From a checkpoint of a small transformer trained on Wikipedia: 14 heads of 64 (1 for keys and values).
Each number is 500 + 50 x the weight over its row's rms, rounded and kept within 0 to 999. Layers, rows and columns count from 0. Numbers have three digits each. The size before them is the row's rms in percent of the matrix's.

# layer 2 MLP down, 896x2368, rms 0.0595, rows 0-213, columns 1920-1983
098:465544526504521455365528446523515391536513545625446406495507469565580477541363521590517459486532578441572415568478502488562422539511489452528436504491549468478533509526547517479497500580489543
100:464439491493456506432552396545529537473497483546541560518495539491458537583535580388472572507496400497541448605481555454510573505587496439513481516594440497439520504489511546513530533459576482
101:433492493547550494526470542467469493499536524499513543456486533506472494568553613591508549436527502491460527465545431492437565492464441498543523619439497495561416442501532481493346500470532596
099:496462450463524527470466478509486582516381488470545469506528529447521482542521541445575530451443534475459503471524500549475511509432462500361528477441499576450477540501537528424512543526541502
094:524451556425495498515467520532532560539493514450514561519494499469498507470443547480547556516445507465449562501486582563560383448591428488493542528386514530481526376529588425439516372530539580
099:477462539500474519530496479512488519513559481535442592566538469435511550503569469529448442519462469553493480475530479543466514535473521547483544460418573500489428483574515533453451495494400581
101:515476568572480415336454470477497626458585455508501487418388494453509549517350480476506430487560399509509516464509525539481594495492442591476464492565544534557551539500480479532499476462536548
097:451517499457447473546490465534557535529459556519465509578457584385449467465594500461555542580535504520528490528543565522498478481511486522507521569545490450475546480516529509423543476449583630
097:498568470479530477526437470474466603519439492536436524508493446502471471509497470519524479576542582514399532504507469463525420487411496465533460441520520519497546542518615558555459468486386521
095:517461476534549489447489589499563586442457527472382517551481539463486551434537569522419464506423480460394497522557473522572475459462409532459482552538539562588495541426520523425604458599492450
100:522412323577551544460540470451453521505535470372565506555483501508548543481457573518508533526534488458523491490450496513540582523486458456454435391503481409491539550473619498510483634492520535
097:486442467579488463512504448485445447527477458558409426524480506469340413530527501422561439571404526516485466538481488440486556520536537525468594540425509540541546572505436577481470547468459425
097:521519465521537577472452462607486530536478516515482594480484464514502533604661477563410422505508480496543479573565416487553451497554511521523470554472446513363557525473507494452429511517561561
100:511444496460580562553499424450560493490463447513472524517512476544454392383489562506429475475551571468541540552493499505498494501531503516534484542441517515464496488566544549531470463524474483
099:482524451423495560443494497457518457439415472537553566592495532521552481511547510484439504481580636440530464548433475487455531500476435588438502477527471566440437396480553452535506497578368469
102:422546516445551490474513454546585421471510524503527528490475471528484484446528563409542484531504537515325512503452460405496582529447510513488558438410452395566597513538547542469510465503452497
097:471512430527440513393543566536476590570485497546542590560512517523407584531647482574455490556487434500484579433499441496468546527493501565518502508493478475488471506513553461564504502475524519
098:582511405478490404632472483559562570480487550551557543440485498545501496491477486526511423531484551443501460498479460494520510482524576435466438475552515496479526521458436553389404511514451493
100:529435400525469456559535499522519425464417485472420457557513403523543510484534458483564538541454480528470504553557527548521502483504498538534438528490564654490453520446500451509433402514474467
097:466517532484453489496533444437568531501481452493556418485500507456471557454479499542484469504519484494458523574610504476470527399476395472530508437499495435596512515579492464527528461529584530
103:479570552474440530414488526537531489531519481517515496520488584454431571421552457551521456536513360465467502453590500476563419512502365520503503514439570429423499449442527500546553479505473489
099:516506495571520532586421498529421497549514503554560558533546471481481419484407527609618448542570496564561503483528527550519520386512446481538456483492557514491537538510504472464501516432487516
100:450487443568498407409537418499552496485456418467428390468490438498512587465420553599479567431512509510418587467446518490500388490483483444446472498498555466513476555533424485438564468504477490
094:527491541485570482554487515464573485567507543509489479507531422549500424641466454486493391519648465495380520475507569498580502494449528502567445521506490555505517516471492510498494489499596519
099:440547541555668508564506514369584424492458522463448441411442559553452557484563598508501468487420590519486474513479452489542509463433446533444516446458500556448475561545451478491518556475483492
096:524497507458511495525462456521476448532511535578401636411438540495545485434524515448484550497477506457589510531542347492517458436427466583444556522445479513498399519429579594559463534510468465
098:491467591523432484547531450527458444509595510528519455523511461443437485370449466556488424577534524436492528495508548534453448439509576488496486504523504500450473518460459387492499519540619437
098:545501533569505429493480425474470447571497548529561471492460529508483478483459473576483506490532476426448486520476511506491504447457481522374512496520534607430530591647516517519603433435524489
103:523492470489409488491526386504483514531522597516534430596487556483494505579472448518457480542409453470520448492439484561517531472453583473530530526602494613532539450588478541568549532586421454
098:517439495501532490509449547522425476466547480603490602431446592593517507486426484404502441484546464507599439508452475508435598459532520544478522438575509510491479328459452480503638436543538443
100:519456442452520491327401530473565418557556506540611462529501455473412496413423463535575547502439495497467487543434436529501319466503457443624622552460608408558381366560593546465546546554542513
101:466566536435466452496467532442449477555585533541532537501496442491478445482503517494540558631466506460546529517531491540462490530606558486562468521458447479535513457510492533413446520456485475
098:530539454425581500523554465543548454613545455469466549502514581496495574503516427516563490451536513502461432569508450471524539498515497469509450473546481517598524554571467517517579472428541496
098:449533521550507388424479544456554502451516495522533552469530496439518549446454487666553437459503435516486531464564460504481534459499508423475488494428461527496487575522520597653506497456608483
101:466506361528457522481421490466453621509556599510534562504544468474502400557538528529436472619513511430500476542510563496458588517475560564412448533523480487567497506488458440463572497508432541
105:496545524468489452615539447557443455478480531428405587513472511480525546519488502618555465492543501425515459492428509466479474512483560541481562543572496468435488456546493563558499470543480521
099:474487621506547453473548579486515501485550487532549515475507495520552463529468461517482453522460482490460511538592478519515431359540499523482563390463417538536506449458397479421523381462502509
101:587511423549460522487451542450497406457448464491419377454493570506469517452523433508382591485570460544460475431525583433518578452455543516443477508539509436510411584475553447503533553513437538
099:450498540541493461544563537530544503525603487441485485576470546486583493520485512402532457520527525437530496483532454514513439431470536527504479447491475452514422424420500607499481432417496479
100:469518462550577613551526457487520438415457506536555446440524444456609485479542612555508541528500509461595549528500452513538408523559565485408517525529482512441438476487454474449548486401503473
099:392459471537437546544537420551481469494530458494513444465517506521435490491450467515572480479524472495396527495448577447608473566555534544564524456549513535474512396467523568545543478503539512
104:512472476540486539427467472431475518584516537491543511446482493563496485458577487506503545460515541465425456562530483533517509546417454490561481506499526504457538532435323529465476467522523492
099:462399414492580493477519508454511512401501585460445483436522485562426470560540497502476470492563464485508547507561524587538524567501561351502609494474435468573475460475403536436511589570614557
100:528500471520469479597477566473558568503500548553467523406503519423447572502575503600462445453500433510486497493530561521507506541524503549506414517527547421467459468525507509598444436514503572
097:533511465545534526571480557502491506439523533513565527573456411456516438524422543500518515376505548472592481553533626516491425408510552412499447434509474536540501549582482504502437507479568472
098:442506499457523539506522448502635461513512504406488509411492533459508458498535544513597530599569544544522497522554488496476503464539579469539553548529428463465582420533595556462569472567487527
105:463545460550452476485478523536500497492509541488596551442544444499543487493506527521524517491533562528479499502488497587558493447536567492503520521518473526584559546576488557519475535448475489
099:461570495496559500510440509559397617461430536506465602567580447493552573510414440466466424476543502516503497481493529460571451545615500491516557534550552509459536501508483518458515511449511530
101:585486479532507482436505504473536482424483557578458539541486505562587505463427592525513439503466412460491536471492411504542514487547631475513381548569416542347493536533546507543482512424495429
100:436487511396444500378524433485500527563499545573571451617576467537498484505536546474566508470541511463434449461524545427526572452478535501533465457567439511546422550542465460507462499547509552
098:368586517505523498442478460498529446529507568603507526472501502625537562489581450528502633567510501477485575467459401487524499518440624523548546542552512485506466577537486435446405499474466525
096:470435401513633513493489507442453489485575489481553397537459484504439502488519493464464439498463477512567546488469471460487524418452520519404455488507525496490454446568581462438639490426485514
099:481453424530508490635483393532555399482557515459474506564504453474504520412449433457525501417410509527470566441474411492502467466385456589501565481503486516503476569498519562573458456578445493
099:457510459409494467529544485485497458576507507502534548523440487542522398609463425552496437502557505507552490454445583490432528470474517477355581527498532477548480586462539558526384567430623466
104:528514555435549549388529433403463444475477608448477533549502521564508464485425485636442483507441458445488561526496529498537424465548438550573605584520559481542541536447450447533472594583559534
098:570539600616533500472461562464546496550395442524514542530482596519509525531469533399547506582512516526443565565518453522427508515399454515509529465530550481461541544492483461597537509437528527
098:513508550440479481460416469539460472521458516444499456412488547454448535486508462517578489468484531549456507497521530479492537516456500517467532489552541572553531423443512522450509473469472573
099:436537473531609424443549483540491529507491526495554437544480426474612519474403517483590582476478466531554456464557427419482519493474413485485546520448469454555496558483547519528488504558497652
098:482540513558376518520513476503561471482498465571523464466501522498502544526457434514389406535402512464500514480508429466395597489447475494484534410527530547438520525508537503517582562548516510
100:496526478423469506524455506431467426423496510620529502493471463580524416417497566553525413610475416495515453427559538495456505529498527515448536497567502495487488565410516536432571521544500478
099:535545504486511541514522501474499458542539552432490394552464517564474520577463443604521549490525547493522619582511543419399530489544506489560598598508466487567469509564542463419424455488488521
102:530534552510508552534509527434575576495562460488438471476559546405501537448490604554444497526403492468524575456475510482569502533560591471451467491564501484577555575497441423485513474501461506
097:517485518466415486494458569569493547468490546492528565413507569463529577493546522514500571464502515438603502538509521472445434525482532499475575475484550512472471508410515516556522428504397468
100:524511492453397509556555527566452497365539481507486471441527500556514471445453530532551452469513544463500531433531497457471454582476536500472464419621473560491461466535439555463503415507324478
097:531537498461458505491494554567483488532501512517529594427487388491490506505473478445540485512472455505435553488466527525571446588486507431656438525581487516380559576516489527513502495487495480
097:510475483553542449521505492429548431467508439523506469518507526492440522600551466444495499488471549539513486525438512591504640574565476416503477506474510429437437597474510449498530565458537467
098:508576573456589490532521442530541510583544535513327443506512535534486549521547468502502489393508476455533533508473493468489490459602536487545559507402508446437507494515427547467536495566486481
097:509551552482459469441533530510553477453482448550474505531518473571437406499476485430527486455497524458635523437553512541539553550477485479451417553436399516495437452466499567498555522587445486
098:533491498497507517492502462462515447555506525573430496554542503566492581515475552522627492542527620480460495523492442509465411562532535438518456539448422472533452613533446467406474469431465482
101:538538454564501517484482444536555549484528494455446534443516567482574471484601503542460577496510464506374508520458519508525530507440398465515595447507487510511551676510467487466472496409579382
098:462428499540492526478492593533476509573502453476554599544492496527575502425534468464528484542529554524422557493423622544516461475519413551419472536442509537594501444423474456506441553522556504
097:461507421486469585535558531481529458502507462533504422467512556502512497501641462581508592495445435473464539493485502610519451487486449537542466372486430396512500511477455428532555568508514505
099:471559549508485527455420625508552513542524549510451455495466508488479559390421553475475484490539512534522522513568569488466501434490496463522420496446491463505572532458440509474561494521523474
100:469588454520525491562480509572546453494576422516466543475443456449528511452520529499483577486450456445642585509575456595476533513437497554488396479493482527459547449550497458511552542484522517
101:459453462476547496554427485511435558595495440475515446504446488516535505549497500452422484475445525520468477487393570576520521452509536579498475527521468550444507584563532456536527583440538513
100:561429564463499574507520525506535521543453493494549421426499476590563514481430550493499463456474464559458507504579410524500523548497453581562489411489566513445638534464473497513498481514501436
099:549467416519501612475497472573470479592468547591493532521532488473575605460601518516543470496478499491447499500453484503496480583492477442504553554496455518513492504514475500489583506462550516
098:442587445585616539508500431479507545672512467418498479544489495463528511490496493513324477437466502489619437450526478470500432525456469527472558493515449487488460512573497486547487597537484530
097:463501516540542498434543522457536508537452505514527497531487438546454448421455459492497507522457464500513511427501533571422479566549442472535517475509487567561503589497533488482602577492528496
103:480548525529514440527489556376424452417438515446524533497564429503408473464520560533441475552479652461457597466640577550479651495489552462477480483576487497535457485542383502435539432469543387
097:497494491456483429475558488494508456531451529530480520536462555506507497549553460425461458560558438527523460520460356481512515504552460498620362471492525493530399551525528523458497482522435535
102:466511600535503527571543425530527581542549486611575448505449501539469513462473487454505460498534478472658434499536485531436535504431553614508511534614431523411537655513541498457506545488506550
102:473521458473498518546495456439533535553544512440527410569484489590441448553496517458535590535576580535524583511431415518518524372600493551586501457504576530580563399528534535447543447548603391
105:476467415473519459525535556542452443548517513523538471585548431533378596475552489491462527498504530443587476503431515484481499497470470520475471526417407405530511504481438494439507507426453471
097:412407492492480598583476503492479542476446591466523356477484499471578562510528495455507495458502449579467443493463580489493493523527508526509533474420521455497522529503523522555488571515447512
097:574485490456429480550448449490555494540561556552564502511496521553520587451419623457456445522586547494417529516504408592541389466523494499486586497565486560537536490516472484617519445579441565
098:500445430589540459441456455519555429450449541489554440507492487510520477540503555511415522520469524532503466507568533557473515458541462575561520569476497512481505542553454578544592510473422484
101:497446481450564508582521521492582455518533562492508434491472531469522478496535536518508527472486472538583447477573503477507521541422495511497453462471434448420431494442462487504561578542534479
101:440458452475461534555495541446524502493466456539508576569479508491564520569404462518441506521488489449393589523466474578497476566466501505440431500454497644529512569474568512584481493438491477
100:413515473534498379533580529584488534453414504622481503375518555494454467517512585494484489551547498536537501513582508510502434487477474531585542505559535534540611507569496561483498536534543493
100:454474518513515543535521521487492504506581458454536495540481497452472466485475472548594583502623477573566445494497549527547586465509462429555506370526429542499477445418552450509539485450465431
101:489534518534423447486498526523516476462493461582514522500501537437496570453571511560614516527466424465496446512546470466514501506481471570505511511515541522540531602546477414527583443450548487
101:504444548469474496496589439541502465636583497500522531541543557571544475570533436498420557427521434510456533430373578487560507502485565502496532470506533396527459586492486501505554419417444425
102:426470495497435426569489403451449377497480516484430393481501464504456481483465423537437478487510544567590498362464424524497547560485491524420442525549461451494514410599440572516521527503420500
097:557488454477583468457485502387556609523497506563565551488488461584537467552535538482501539529446574453500543459531542511462476533502521539520533530524487458441454544427485473526523523457549422
100:510467522481457479548439548430604503415447477432552497509534566490482452499576520441449512576546586424445441563492480555493544474465496512600543541501536475359377425551511584511458484614533476
101:370488502465633489560438613535473573497529595571565371446489540515503521613503588459582502519480453462623484494489435456525487382466472412463578456523516591457517455436530528571486516471479473
100:542427463503503482485507560526447472430526472488498500555502518494524455486530608484435572489401540523484444411532544470452514535534534485524587555468447492490421538456468516503392490499476506
100:430472519521474537547474495543460509513473619463473466529480490530481529588482558506556573476601467509481482465587472550476488480547542514492505523477402465598544613481388568441466476504610526
101:447423536457505453483450457527436573544618443493515475491525526550456463478524494430526472436424504512453463526471523484507454447455486505419522503507530554469460505575527568478518507497502525
098:512508473398469478436463485478504423445539583488535417473499531457552466499505533544478504568420451518493474518505538513513470504454547489469499591482475491489422511473517442453515520547501455
098:538480424548416431411461470421494578539507492544494492502503547558551459488498461578454519573445569584503433483506444419480496497457516524542521587468518498506436444527373558477513480470449540
103:543549529436487502496510485533555611503532501539463542518468563593489486445481498605482492555565490434479490570644496480506445508454496428496521576452484575472473482568490581612604404471475531
098:491425455510507450495467494567465476541459492575435442511495582480510517502428502491554479538540520495495562441463456498533580536480521526479521543418517492334508525394467527546603468541515470
098:559623508477442454540434483622600539483451562433532490454515504477443486469501454447582523520521557569511486498524437499501475491485531473611535537537515526506491568435558418601584440544582508
099:465522502460533462443538495438550440428417448612412528477468501496445526439534495405602418598445549538509506496519525495465449526505491455554528527566540499542528584495549512469530573425534514
099:571500544410499516420521481478469453487514538381561493527452406579520427515406511506547453479499555517584506443546475451517429503628471490514500497425525433538513537465452497472453550506493483
101:594520526510423436420475537455584511465478550458506505487459436505487499549530546501454461539528445419595481590494460472563468570623497447441566590465463482523575492500512490490458548517413500
096:531446434533497521491585491568429412582481454499557494527518488472453497486370408434504546557436501483513559459593529566468484493570450539525453550467449591539593387454496463439414448401538530
096:409535485536428464546480406475500599534495480448508468528471465535485476496566554534521519512564533436461511513456445547452486515611416387542521496446437501477545489450579471474454562587552539
100:427471423454501418503435455558528364438560490394472554527457497499541496568419457531608463508535519561526536489457506518490465489500355476476601564454543458465504498437543495506477573477480497
099:557561498444444451401490511591576453607511514557452506472505531441485519474467505489432566519587512492477478565486518503467534487481569565585438494451491371485523552569504566458519503478511489
098:528551480468359500520513499559466480406507594504564600583531487511499451443470516483457502542471460525495399569468550407543501587513486486613499525486476478454537554439508574489450405470494528
099:547464533568446536477508515496402567477469479474408480471538502519514459437421440407424514457466450572543528480490485438484499426437618565372413407540482437534510556515406588523565532488397541
100:495466528463422421570518544556532518462493482517493493534493407434495528463534542445445519560535496514462529537476534541481467525443517507509607488502475548577365535390482511511538562560509500
097:528545382559556454451469553454575493536497551500424582501472488425525486571536564533437549528478501520482482521520476514515483499517539510433526505526410477520421610512508502520512533578498408
099:493504507436574453505490561452494474545477480479482484431530481489566445498553494432506459519509467503439589447493589514501468581531466483486554650507520518553421558578440561543441572521495474
100:460505533451523511532438489541419432489470494379463446489466445548502528540488502430494424533485517484474510500481569433544555483495504401520479508512508519612502431525423524542513580523541515
098:501492538486503519559558519445398493494414417464473513492531469538508548554477430478414512494488442431450524492479422520530426416482511447392465499524521438484569570489488517524432530506564518
099:527528499519527463463480494545473592502547444447437512539489544548476541580562594526435496417479516602408616499472433518518571437586528503499529469452555517521499557507527515519544543541612489
100:535563503500507478477530512576535587485444530532508434577488436549490568470519289551567498529490481483489521457487415468549484418414527543476475481404505448472499477383488579605417524531513516
096:429441491459515477474530489514597408495414463591512482567542539517508533478524514553582547515505507544482479532505482487556445496476577532605519498460568454454470424443577495474419485477445528
096:471505528546537373475489408520477350532441474593490415491443490474567497468511596470501385448545388491443522453513539498440515459488526453503543478499604560496504546372488479505429540604507483
100:534494547508461406524484465464488522440526472547439458491508446474472572504475540375521614535483399520358506556459475459507514461466450518474487485394503539488542526370594572481459524538478602
101:560503516480590565468532524495501515553461513423513355525511544429487482586545531445503552549569497528551531544437438559520461627535521433443549471454467514493488624522513526490563413507473450
098:391377578529552487474471437579536434524517547453442486477435558651466576492465603564663523521479601503476489587403575525531390434545567509507504499470484499558518495492401510576430485448450493
098:532516380527552545481488639461555447428467503469502426531475420422459601596617537421482488610498485449571598455448554497558452568373484490583568496494473539351522474409570546486446536569438453
099:527534458486498459616393390456441509537431538501571608486520449481527530496465504571476387460487589485491511512463491545518560432482473469595471422458496421447492523518491433462592441462546482
099:490511556619516495540524455407440602491500478514523487465517472513504470505486452460543494555496477559509486529535577552590467434480529478537555547549483539461673530438520553677502518446513450
102:433546431511445553394548506385524506454519564591475516567524519535548549503531590530559531554443441478510466557452531505493445485514500451487548442479497557460409557531473598429459497507543410
098:482553538487426530533490479481502440492439425542446513559466462484557537465503539507523493508451531587458445505558512555428530497542402488450471519518506569479520594468525489537469459471429510
096:439454517515464495487451510539471524521578510356592500449446447451523465558485511406565521536478621544469463541438517482384458511487485465565546501464526508599555548471490386551554525535603413
099:528572544503527503468485564519479499436494485445472558427470468474437609474558474375519494450481580481534455462579526486512470533552434574474497456471507528441548498541419507478561556518579494
100:613481502538579515476495543511532378439552405499535507614538526561514563515519435488618505609559476444512497559528514522469530512489495481472512543487570544409460567540478593457490477518516543
100:462475542511477534524474539493557505382510555522484473438472527415488502427500505503445497506551495396584525597539497524580513488448490483464403416539503471563546573498574489483550574523459540
097:559523474600478440450501462558471540615476444425498536435523478535502615513593488512517544536468517533493535494550378542478513455519537473497614376474486431433498363506492512552573479451469422
101:484587508547524494465529459446449515562470565539477490521527548484462500461538460519538539592434537498525477522533456544515415518457539500523486366399448571549493622501507524493436522436525555
101:516490539517506522478453515418677559600469512495503525407463515454472536470513487511429406491499568527585493472454590496488488506576477503377520402559521412439521399463511532558507483505405439
099:547521552523449477501443547510476515435465515512515469511502433520540425453575407551476543432406448589461439577428490490439548577587500515510425618538487526484429493479457558489516425469455473
099:542526561537480490517478504558664520544455505415505658439583446504510466476452424542483574586532461560464547481547440573584420545467514509427490488367462449464426500399441524445495507586528469
097:496502463444452539507475410549416455335460549506515607478485498524560506448485525460620483464570525518423508456487523512442434471554534366515442439435467533380472605505427476508467474512537498
098:455421561479406521576404566473545559591575563473523481425460497524496602467568506522526518569441465509534473591478515514472503507504435592484444522587421533460516544511500536492534538427557508
101:469497544485579575568571498504577584491452484532475460561509523497462528583539544583553455518538583499439600554432476503504454501530548580496539521544410429443464410507481456529511496569516572
101:579470570538540536528445442522569387518557457544435458548495525535549585587582509571507468498512438553536560538556520549521524419578541472473519528506542511621398494507500450488555500432422533
096:540525466560433549448543531533512489412339495666398387479511456555486547441564564522507428383467485534574550476542478529534526523560512503485514564419519537511493638482478495523460458558559517
098:475576461478543534505460551552463479544445463467506478501585467470475445467464610418491404466492494512504423478468472521475560504494520450422525620574552476554504505570540508457460502578494485
101:540503416424517487494551555437526430425477536538439511460502507600589459498414441589544460478479556440477501493566478539464463354476532473475490569547490448461503513499442560484553541557412410
102:504573485532437380440473516553573530502459495417520509513474447519472601425532552406535528465441516500516509502500548481460496485529503552584453470564553491484421529481538420442424506518578498
098:533427430481459520578435542454426503572409483511520494532516453516571515476510464551556474515591452538447480599477561505480456476545433499453457455475482493587466587599478514559514499541477549
101:501466457424465532508463514574506525501514441465423564498488448497582526517492530549533510575490562437475417536489600542558458467542496468463390511584553379478539497559548501501468414509549496
103:563460511439471471477532524495531568607624503531448543483561404538510539499527573415471547416451498471490536556536438479530555541511477487568535571547550442458501503523569501585554501461417489
099:486570568546526648490388497490454569520485454534550538480466494541600565485513477489496471507513451504535565494407495554525450574530559453565494533545475514568596472515444547443529567539466445
101:545491426474464535472466589574491516539445525597629484554451553417591530507514459469552462535549538439520530499528544538460472457609570543542562540462483578497523489388583367374471576567479448
101:389427598468628481571449565465455436490544533502513404422440496433517527421527526527518564634552535480518550433456502496551473504465458550495511439466418545594436430515490493469553539448493480
099:558491536526594508557521465508458502601568503510463518483545450489417454544468526597507471527514572587487527494578440495470466465566514505534522499550553444502526542490494547464487527498563454
101:466513548522528438570471574533488480481522481516437541455451430403534439519482475401534482623545527419409530476478524508462441447560467565485543572464488472533467441487583512367435441504579517
099:525529525438438615540463520537547540503410424503517497579489482460452466459493438558506516435507576468503626532562506514516473466529478458382620553555561556438428452404457467536498542532457452
095:436536511414516464503514559481511546431445483581517473508464558548383455456502492448528523483467534555412548564587520480515491545537538499493553416436502488506621396589477479558497469487396393
102:418501502489522487509469457415474521502450500485528500528517437579523521469494545493385509625504512506424472521426502517474463513515532416458500472619481535485493518460518491426530541454460534
102:622510477511499483515473506490466515512551527615505544595560517510490421477470503549518508526532467471482536526472459492500510553557516485399580475473486527570514461473458489523472451447514534
097:548526453457550495536472588540531465519552472467464563462514492542518428396472452609507513579516457412486485505495470426457554542508531469463657486511433453506448505526539487498442383556475539
102:495564452644439569492493470483483589521453573469526575424526492423401491594509588500549459556526558503422497524505572588435556492585506475473522540540540482520478522392501515523365513600503505
103:559465460505515480491500479557417574475492485502508451436491534435513376528616532464503555495532490526570462436485519525484445514468480446551515540473490479459481534540496556496509571466497453
103:477544472544627473613521468493421521642506494568478564448499579497474517428536610485440464458589427536532454547470597537489504488468516552448534533489510451519501602475430622566530514497479507
100:525530554443531467486562495466489423529481486517566510395477448497414532530515443462640440467479494478415544488544468463512546448470510521607466525539413503488478605526493515558487441482478517
096:497494591568532512490542413490528522481515474593471506434482548434465569430478512434523549528420484464550532499518454486504431495521601487594484516569535511574502501511495520477482454466499525
101:489503470477503432508486559456369593411539463462448424445467528439560463434593515444551538546536488550468481495441588519534522552444550471429467495512535541428556522510466548443477586506490437
098:563559536484559422447570547488525507409529525542497496430550444579527458476415473464527485456571494508411528562501545503473522453596427478456427495426467525594555515416517453560439493491516524
100:498427514474523541514488447496423558536467475388451583432493542536564509473599348533518565526548611489570557463537521506522473494509473574536504446527524549503446545459501503535545507528497500
099:544534521467482575589576475472498515520478456558555512498500466430483473454509431473501450540457504477472472467596482491491497565435427536430491532502513431450449549501541545453657530541533437
100:538476541558463547491510596564439556569467483555482467433538565545459573559452493589499441509467682542584466434555477525473560524463494539544469542524452512508339481441515475584519554602469576
104:455460322503550447521489473398587446550483438458507420529506541609510607519537441584546453531504448463449547428557514512603527481495493506568474493377442487437526526515466539504510517499516510
098:497565454465523504528508512424475505497522523570492520427510439517497498440445487523531441557490547542505498478517439564513425558560493513541558496459453465466562595485549434522589538487653478
096:475512500538524461477489594502495475434497476453466471511518509531468477510489519548492513480568529539540497496451466528474400509559503454445524536523458415508460370525538512499457410466523534
098:502524518499471565534553543536479535429469557418540453535462507500465495434518506539527529469420510472473474556470597562578545480552399585451434467562538532524571517539596438427497420518525562
099:532505413486511500510492434485493503485415467529415518603498461434488471547568475426481492590549527579534511499426540551479450535499454524423561443515527466503436531551508475506463528497454364
100:483526519435398448492451560469486409523492550427478566556506492479510501524465458495513536465507527482407497520542568463550461469526561406570513556528468478528446502501480457415554512546504425
100:472481484495430489518482557568460441570476557487538448476461465445530478445564498608500474423499504503399521441483373459434548565473473479458597397481513431471553438525535499543440510583477501
097:481525501495468390544475559455452485500502379523467562517505521481547422531449435483472487499567564419467464488502460464434367537532489527525488414433499477590567526472505507486484518417542515
100:535455485441509484474458530504520562475434576624497445493486433529519461478371424470626534507446449505541472465566507481530517448452534380509465583588465464473480591525602505524494422611513448
101:510534494537518495578471445451491540519514497509541558400503497434543446538468573458513512491554560583451427571655497516496490410561440442466489498496509416630499538454503432561426475564513448
097:539488454429498531445549488551422496549449567511593563581521611479466470513589507497519578551574485532430454443507527593549590573465538555469468468541490479501518529384478533404530511511536578
099:486487553571528546537499478433488542480558432469424553523524507516537510485415538469496502421537465574421452529445519512478424459598431524499564589495564521415459498601542461540478554548536512
102:506531415420458501499479526679510518552469458469475531604485487552462570536418583507578435449553509449400549578465504537562505445497525452537464516482547510500483482448497514541554471478527429
099:443546484560539481510478524510451414651557464507524503508470401504547563465542556517556494443577461448416514529574453504471553512492532492390483493486582497501458512504492574527521532491668437
100:481580385568508451428451439513446515495488510549517482458497509488580506533492494628488426562534583515497472599528464546500415530597461428528518413454545481460482611575463479528473471552425508
100:557471552448492516482445592466556520499491495561451553442453554481456521490442578589501444423427532505496552476526463561515473479449512481473539438520524484507485553450510450584502530459425573
102:492489563396487497526463422551564619559460528518520584470502446505501449439541462396539457462517473560515486473570432502467393445560477494516619521394501508565529490593475494424404498446530470
106:497451467553552498505538611454482467475570603553551497488504539591505565597422439434471392502452442511450507544455538454517532580567464440521430515524510478424443531491440470525423591516394474
097:504530422549377514528554539534463595447513468587486395474565382493448585503456433328580586512467440488477485438583491535502638529452527594452421525518532575432478508486493591511454469579482609
098:506553454572464560503482387483554590509581501569499464497519547540539557606487514464502499593420501527463457530526447476569597507525484487516535452578486479541439524500573492527471472511574477
098:492449500449524476539532517584494513615448557459522561484495550523483543550494512605479505519529491463466535408501470621479543503537538517491583533457517440533445503554465514536516445505548512
102:523466612505539500574488395599556501536488497508572486571546470514542532565422476502532450551503423422389470499595551501552436574529454564475499355464539542446532580491412477569537481434674538
100:479494473510500453526409563500485415572516536336589511493479466510474491495393377422546526540474445529504474471379539446513631414445479525471539549566501457524524480493550384523430526489556373
099:531447520502440534465573453464502462548439592578504457554515418449380437560552370518414546534443503482503469526515441506512414485469420465576499459390572518481423476497508537489441561532540488
100:512550561517554461538497504471456499416558529394458550484528457534507468412447504562581472520466526516521527569571463565575502415506572518516484504478497404502457565552399554472486501563521533
103:496542382408475547566494526519397485558469517504474406511482546650490493457493429444491433477517524534636476447529525537420572588494474550476502439447474448572504443465518492581549486538430470
098:522542568482526531574480486485614447461398450340526461578533416556426545549532526550440499489514566510529493490499497508440579504527473558601490481527508490511477594515476394374490585439493470
100:433513562510494462395481520533539521391511474483477472436471494466510505534470439476618490508430493482606528531487503421459481432489558560546511519526528403578408499479437489440510462558544455
103:494435504470478512567409543452549430545518510447477540462484391580518492462424525460517566468503504555440505424524499549495589582458466514463495474551503470504611451526594422454492486521505614
098:487496501432535486381497513422505428443499497496627505511468437497468552574396470456573528449568491463561549519494560415473509414501423529568543433449516494458474516517507457447509507415475428
098:467536566400520601434508535477591615532510477455461466520541455548528584441511580497590544528482378488479538472451465445472471442466411487502418501509506524532519488526529530467480450624403441
100:510525467434547448498528499509481548506496413499485471483475514494491503477578570482523479467421437452499473499454528533490470514537517477448543521488510460515495599541496449493442542557444503
102:443471645484571469602544467417502478513470480517558493557527520504472464503487474470541517511510460494584504511540476531503545484533535625516530473567530474477598477461564490501632534464511519
102:460530483499405442512524479531537536418423544506504477527486481493394610597478573503481486475565430445456619478479502487496563538472455464480565447574455444451549518527569487496566493451480498
098:556457415544395546454522505476575471526565487487518491584479469444495524574463539490539476463556523490482456510580519460492487387534424465559530546540516568534473475481430499481485493539531578
101:498498534415502499499531392430578573543488490520501404470550574553453513420542484448503477432515456533510502543527495471457538575516520420521512536492468521480425582481415418526457552592506418
100:466533419526452543450484519458486528422369514439493606612443543588554458517481477611439424505576442531545490500451452442532538604614454580477490487477484467504475476492531546563497482561484450
098:536561531542579467448411479597455431375450519459513393529494476342485561561617526556496386463571626476535591461543516520478553418539544502516493532517509513538446454494527452526496531505589402
100:482442532539591492537497439553444554451515502528498481504459464506514522559443516422505468539415501553373504527509559459494527508483411473422512505482456420487387555544539521525489481504458474
096:545528497480459551537499535526506435528502461421573512409546505515566437446505538566538576471492433507549448541495520435496524485511565542532489476492389449470454418450538431490524405456433494
096:480557519439455488445518610464509485536471439534501498497552562602462471546443501444600481553569568565501462526462501530460544488342512460523540393565511497637511500553456388484479468491474420
101:545498391506523473456542550574483531528415599558606533465535510419527456556444470475544547528510467595558465528482582492499462596530548434519488459552504508539539660561497582489460523528469587
104:527472441540466537425439392491476482477550534450483530512445537526514440530443516548492490459520528556449454401525429417437519447608454505534501485457531553458505494497497477505534351541502535